{
  "n_layer": 20,
  "d_model": 96,
  "n_head": 2,
  "n_kv_head": 2,
  "head_dim": 64,
  "d_mlp": 384,
  "vocab_size": 1045,
  "activation": "gelu",
  "norm": "layernorm",
  "norm_place": "pre",
  "norm_eps": 1e-05,
  "positions": "alibi",
  "qk_norm": false,
  "attn_scale": 0.125,
  "bias": "all",
  "tie_embeddings": true,
  "parallel_block": false,
  "init": "uniform",
  "init_std_qkv": 0.0435,
  "init_std_o": 0.0,
  "init_std_up": 0.0435,
  "init_std_down": 0.0,
  "optimizer": "cautious_adamw",
  "lr": 0.0024,
  "beta1": 0.95,
  "beta2": 0.99,
  "weight_decay": 0.081,
  "lr_head": 0.00606,
  "warmup_steps": 380,
  "schedule": "wsd",
  "decay_fraction": 0.387,
  "decay_shape": "linear",
  "final_lr_fraction": 0.1,
  "batch_tokens": [8192, 16384, 32768],
  "seq_len": 512,
  "doc_mask": true,
  "z_loss": 1e-05,
  "train_tokens": 121300000,
  "steps": 7779,
  "dataset": "wikipedia_en"
}
Each number is 500 + 25 x the weight over its row's rms, rounded and kept within 0 to 999. Layers, rows and columns count from 0. Numbers have three digits each. The size before them is the row's rms in percent of the matrix's.

# down: layer 13 MLP down (transposed), 384x96, rms 0.132, rows 13-72, columns 48-95
# up: layer 13 MLP up, 384x96, rms 0.126, rows 14-73, columns 48-95
down13 104:490535478472505502473455551483531510544498489521520464539500526528526490519441507522465463477474504515498494508515502513475496565479540485554492
up14 096:510507477466465468485516503538528482518475500507481484474463541484484559500489531499528508501519492463523502488497529537532509542459503495514474
down14 103:488526536472495507468535543506524544457506489479526506477517435534489483495529509435482496478470496484530540504520515514453514473474482523509439
up15 100:504496471491500478502474464493501495481577506503488490486491472501536491526477500520511554480494560461489544468485520494514489506520512472466504
down15 101:511511515482461502554511477529498541487490497492517483499510448517501501504518490505473503559459473518555462474478490468526492505487525507489448
up16 100:505505533509449529521542507494531523469511488503497516476477503510483487439518484499511518498489473468511490537499451462490516517519500523514472
down16 096:565460460483512549478500527500477491498532526527548512503503463526503507506519516489529518477496520481499523472491502470476489510496464518532465
up17 094:535463476500491517493480512480513496463504492483500483515512481466501468512498467470523480524480518532516529535496465511485526519465527506485523
down17 101:505505506514490541496549502495508492501527508522481469487459476534483500527528545499521489527491495521489479477491540539493509498522506525468496
up18 098:506513521513510479527457485515547462489485517517462514536513487490477477472516471495536500521495534502506481529551493487534533509458493465504474
down18 107:462500496497544511515546508509485477457440490513513480520479488529486512475505515488498505496471530544513440484514497511534494491461527483498508
up19 100:493509493504513494495502483522543553516535526539430504531499545513481480476502479463527465501525502507494502490527483506488528517509510509495466
down19 100:461472485489486457533553506491524528552507497521533494511459464492469504546489511518452507486472507529547524477452506504519522459476455470532502
up20 109:514468511453503517566491487514529472484533504506485479515489491475520543464501451521496463518494489524477480564482513481502512506493493470489466
down20 133:493526534425510506519485471477514502520505501507487497488488481528474489525519481488519529500473519502509501536489467513528491502494470464511495
up21 100:528516510519473526485477522505502516512527501472448479503482495469476516522508514500478490540478497473481511445550552509522529502515484494479476
down21 101:469435482485514492547460476479472473508461497532508483494489529519521464516498487505510508471526514503505501460511532459506519511447511489490497
up22 092:528479511512507474497465525495478523524492489506470492421504454487450509466519538515526510534484471493494466467513462485515513479505521461506502
down22 085:561469492533480503479501484508534486472561488506528477526503495524512513505509531464492475507523484492464522512524530491498517473480491544518543
up23 103:523489530526497491494517501521498492486505496485459521505512521429476449543519515477445484496512538538506509513496500506484507492487477456512502
down23 105:480511469483485490463526511506437514514515460512519458518492509461541488501549526509483496486534526489482481478511548515512477484526537511523506
up24 089:523480517451480504470487446469512509496458540492507521504481501510511538509495452497539457502491476531524524499505501476536501548498530473534540
down24 087:474484507535492487525507538509476481498529508477480497528474503474524478521475493500467520513530498481516510481551472520501483457521503513485502
up25 103:484508509470481511480493537497492474485543447493463538505478497453497505535449526522497512535447574487482498497501489459516521531530499506499498
down25 111:526514478528532513518514479529489497480507505458497528455474502497525462514469471490532484518554504498501505481540497502536518486476561518507486
up26 096:492497497513471481501456523478513470503536504477455485516517454488473508478531541539530514488487498519473500500475482517517489499514526477515482
down26 095:484472488466481523465526480502515498496571492471472480481526513511523514479496505480525522490500512497498471548478512561502459484549492463481494
up27 100:480552509518515463491483461494500508463523531470470481450493466438453567496486520480555487505483499524482524486517489505500527514476487502504520
down27 085:518503470528479515563569504502505512483479534502503510573494547492491464495485503453475473508507487490512469496495476463459514530493513522476544
up28 106:544512449469497467523513469470492481489504509502487494505508475481520551473495503554498522480527491500489474509532471538506525514531493506501494
down28 089:499515504511500491494517536514478474501483509441485491479530469487502475501519508483497503524509490468529478511536517538525540497479541552504480
up29 092:501535489489521562504490504525510498440512496509473504489444512523489535515541436506472516509517523486513502478519488499517488495528489522511481
down29 094:546507512519427494504493488516493457550519494510538509504507511496488486449482515518539535513436465492517504504504539485496503460533538455491500
up30 093:531506465531469499503499488506493517511478458524537452469506521526474558500505521458458493541484520507488505526483481537556476482510477449476478
down30 096:469504505496560493537448510495440486483482504491470495518534490533526473462479503556566503482491489515506495466511479484477470514460478505471495
up31 110:507499490506487494479487518482458500509498546515477531463500488506492464454502511492481488515503554490459498468495485478521533506441475471500519
down31 127:499522497521507490474514501533514516508476475498466505462522484526499456464469492527535490525482515527514488510465503469431491484517524500493448
up32 110:505501519489474454508507502466527560509495497523506535536483520459469471513497456511516489537526473547514467481526506459543488519468488476489490
down32 112:508518549515491527504509523503517514501491501480543463519467502485490505503504519457520485508485502514486495511501493560476476480443518532516495
up33 092:525514481489477474505487507521518502487475506535472506496514494511527571499543481524496523501454529531536490476515501480506490541519457488516477
down33 085:492479520544539483468438490477501490488520496523546519479536530504465489507468531481485458521567473479527505528476460493494495479490523507492506
up34 113:549519511485438494505469474466518562457508490540521455454504508466506517523515477537470506536469495530508477503509527469506530541485510498533504
down34 120:528520502550528529506505483469457469536510512502514527540484467509474468523484483494512495469483475544467504512476520493494532512468524500524510
up35 113:491514484487468522511507471494511537483528509464488451505486529498507523534507452454455520497518550512494525517502523465515504503514479481505510
down35 121:517514509506487522461466502499466531531514475505516506505522521479526525459506539487491515514565489456503506480468523465475496493504452527532501
up36 111:513526481467485475517490519486487522496498472504488535495489509455491486496503511539478502493457465463461523534499521504528512458474508483527539
down36 114:497469504478502494460520470484467515527510494471568491534461447497521473519498510465553495471493487470532506477557447549484509527506492476523461
up37 091:533532485507486538510533506529470508470511483488471514531497479451453527480525486478518517515509499467495469523495516505495495499496488487476514
down37 089:482470511524480516542463532530466485510515502481567489481525518499515501502521467544487465555500486499465489476483499496474512499515561498464527
up38 100:489482514469495503498500460490518501486522494490520492432473490475463501466520550488511527544479466509499518506486475484549479496484515467472468
down38 105:490463502456515511465547487512514490524488456501481483507540476550524482512474468466539526532473540508491520516486521500498449500485522526544457
up39 102:500451484501462470499516486509522512486496481528495522468533502513481498491533521518491485498495519528473501472485522489535496503477490477464474
down39 107:533505496502501528484468470506549514486545519496505488471492535499513503534513513448487536523514511500513480466549487477481533511522518511467494
up40 093:508505507464529437505468507478510513486506500505536490463487507526439492523523523514525492481519510532501479470520527533534515514489514493473489
down40 093:450490514517528521496499454516498483474497483500505505538523473544507468476491474497489508493478504472476522492483489482474518521504536477508515
up41 105:510477495529470444523498502491498519520499530513496470447506506483456447533491511472494519503517528513502496459494531544535502532493507479474516
down41 102:512552520533485469533486493501491523553430473455503449497481462538549483487521529473532502487524501488503522546487477499485524475482518506541501
up42 091:522516464490478498477494498483505513536511512508465495492501469504483509538521528534494463538502476576475497479473522493476549542510504489532494
down42 089:506492504527490528515450503481494486462499497519482534504465555506511524473445507501497498460488524501506533491525549501504482496517478504492481
up43 111:543510449488490491489519490502489515496517456484477491444464500490523485548537541475501512495504485516488492468537537510527523509474493509470469
down43 116:500521516490461487484489532488471538482499510464498505516483506520505477480465471465474530463511525505506496487544499477511479534499495481525491
up44 094:501539514465498507507482504513498488497467464481437502529476527532521509518474488515507492537465521490537498502504539498509512505527449529502505
down44 089:506473539491517494480510513500480493531532560498510483522481481475490456490510514515512490496546492513487485482524548499545504533498457502474535
up45 086:518477490539470534501481479483505529510485540424521484480510492490495490506532519451523536500450485473490511499515481550498520512522475477483500
down45 088:446521480478519553475483537528494516543443537441491536486501447523459484528516485505496494494519474496493511478483485518497500498493501490517509
up46 101:517466521425498486498444511508502499493481553474511491489467513496513495482505547520501497497474509519524471499488514512530551501497485469522482
down46 092:505468521496524487531515505498489505511520521506482519522532516493510523497495480540512479503463475492477496516489464466462495536518484508479526
up47 091:501524473474483542496474504511502487457511473551516454518506510512504555434526539479506478508409531497521536503511509479490507490474509466489481
down47 081:505504502490529487502506515491493521500490520455482534507513502510469485531525537534519488498548484497455510524457493471509516509489468529483490
up48 099:515554492474487503506508526543537495495498532492451482504482521464456537465490532498524495546491516511507493507514491488489504541474512436476483
down48 101:473519467524522481515493531468506531500526510546487510516518467459491484499501486554486484476502475528503483507492507541471556483497471511478500
up49 105:513539510475506491544504502478520501500486470465510524486458519516470476477524530533514524502502482499518445570525473530470484488498513457470504
down49 097:454493534487508527483486518508467548535540514508502443529490527488481515548525486457525470471471522497474481536468493516540502492474504521496466
up50 103:522494504476470501503513515465496530462485505513526453505502542528478496520490544492542514498485525513510496501525436534514504518445485514498436
down50 110:496462538480483466478545548461494509478499486537515461476512529543499475486558492493535536541481501507473495479473494520508527491497508514507520
up51 092:546496514509523503494511531471469489557543514504501498468431479464486506503536532450520456483541510490525506516527504526496473524493506487513526
down51 086:459486485499494487505482483508526548448413524469466509487545489519504502516472450552468535535494493510503489514499487481509512501462524496498514
up52 115:496484475470461472505495464533518496520486492492475509462505551474527504512519504533485499445494501540497485496515507549537524530498473495463487
down52 130:513505528499469523509528508487509501516505482552480515507540506486493430523514453497491500457466487494526472538458501515501473538521523459504507
up53 103:530467491498474483522498539495487487494477518507489488447495525495472488533483475515507515526529525507504485485508510500511555508520476471453501
down53 106:485535494486510495468498520510531506558492478497468514528487462472463517520516497485514509499485479544447523475510502533507469484453456493491509
up54 098:485517478471484485534459503479506509518544532536490503491507490519505491519486489500495462518493527511495478529502527502507527505511495485472465
down54 088:507532477479501520485505543564508498521495483467513560479505505506489485526498524535533464460511512519517510457485467528505553512478531531484496
up55 088:505518520532490500511485534523512575529476528539466494489497498537521519472521513513533513555521500499490467503517531512524524494505489485481516
down55 079:486479471484502501512551492484481521499569512496457535526447498516497477455497446509460508474484479524506523511510518524479496493457474508494541
up56 108:538562504520454526545486547516469493462537494494521508500488511453528539530512483502534500537533500506484481508490498537498513529503493480469529
down56 101:475474492469495460485489425501520498508502484510524500502490484485486480481511521512428521497490498527508533487494511446463537489497513461498483
up57 111:533521449497454458516473513491533496486511449506483527482490510527496509499565494505513508507458464505515481523490505530525502514492475489446500
down57 116:505489561508486568496505438518507488496495474518483525448505542521467526542533472475522510495485521473483529542467507490460460497511467491523470
up58 100:482475510525494483510514451490523496492501489528496495487520469508540497472580510468528491481497451498521484508522478444528556513494504505472524
down58 094:523506529491500480507510492477527474462510469532570447460457518474511483526477485522522517503498507494502543473515537506496488531508539499492486
up59 104:524523521494467463514466497548547551506477465466489503493520543488465510542502501484489494498518526473498499491493481498474505489506475442541534
down59 101:514504474506530476524465500513485440526517516514496504527490480529484442523499482456465535510512490471543508478507484539486523517508482531490492
up60 096:537525509499455519465459426496496474486545515474478499461491489494529544543519531492495503502521482508521502519482503523478513483508526515496500
down60 090:479479547528511503509532486497491531500488495515498501525498510493507537500494501504510487522536458510511495495478470506485512514481503513520502
up61 106:513489499461494515527497458513498503422495518515484490445466541507537515506535474477511537489491501534456514483507483498475550492474473480453522
down61 109:488506509546543512458485486513483543537498480485505508509522498496444476488500492445465500498501522490554476511531509523529455494520494514501436
up62 111:490493465516489482484506515504505501497542482533482471492476481535528505509515487481474516512484486508459516521493466493502533540492453509437522
down62 114:509525537487439497515478509527491524493507507524508491552487516457476504483446468548503514458466521524454499532519553487525517526495500475468484
up63 101:535452529485516491534545502497496481462521511500471470483471509496490517470499483519497515479485478462514535506540536466509507521500513509485502
down63 100:476483510504553529512513481515476540503513531498477531556477476495471476520455534473506487484523524512505485470478489528510482493485531519498503
up64 090:532500488521498490524493498529503534493521509510481512472487500538520536494487532517508490469475529480492491531497487448477520458541505465473544
down64 087:484491536529532518558534526499532496478484504481454498546533469475475493467518493499502511479495529488446532481471499514493483550479464493484487
up65 103:531535485484466525480472512451520516502551524526513466517487504478509493472472500526493526538474462516452454512503491523494507520480463439508517
down65 107:505519489468494521536466465489488523482499482491476515490506473542503465493529507481500475474553516506494505509515487500502484491543518451527485
up66 103:473518491507477550495499476510507506448509515520471451518470509493522466466510476462490451554506547491484530513486476516513567519500491454448539
down66 121:485508588554496510477465472536471500504549541534488465476504497507519468494483477505528482542514543509481510518483503530475483480487504467499528
up67 109:545514501478486501491465489467514482472465522529473476502510504469519510475520495520509510513481524503505530475494492500482488506486508454546523
down67 101:491509467497507449500492454533469528525525535487523515509483507496522507466519466458466507482491547531523481473499496490491471485464465507503526
up68 116:521495503470464508469476482516481488487488566514483494476501500476471516494476526526486538494476490530457462496521475533508513528516459447509533
down68 123:495528493484501465494524508503517446498480492494485479469502484500487502465478509509495482529539544518510455467473505434498502515521520487499504
up69 091:538516512489486483486492519475490490469507536532524453453440443541477527443528538513525471464493499550526472507520484524496538529477498497494501
down69 089:488488509519485491492492524518457527483496514511472485530483543488506469509488456532482473472495548480494472512456514510518504475535530499528511
up70 100:521507468536444474513472470528510530507483499527469461471474544473559538503510522484515540451504502481466483479529485500501519512522481513456524
down70 107:485531498474530521501513527542499486500543528529484489555519490480482507464523466512461503503480482523507512472493533512464519486528474531514459
up71 093:525531453489488483536467503520534477507481505473492469466482457492502521499469537549531488490460503479516492522518490505494530545533484504506504
down71 095:490499465550510518489507500527501523499484522499473539496518443501458464466541491498503507489467523521509499464527500486535465515495472506514489
up72 095:511522505505513509516529519532480503494551515532504483462436494470516527495491520532529478495479506538474526521530555484507513555473499480476511
down72 088:530501515543503515470488479511554490528474521524488505496509497486497469509548496465471452513546496477468477478508490477498568489519518532503511
up73 102:509547511503487450547469527508483500497486506511526470497505494491476490512513473501543478503485496501486500502567488517512481517470546537492459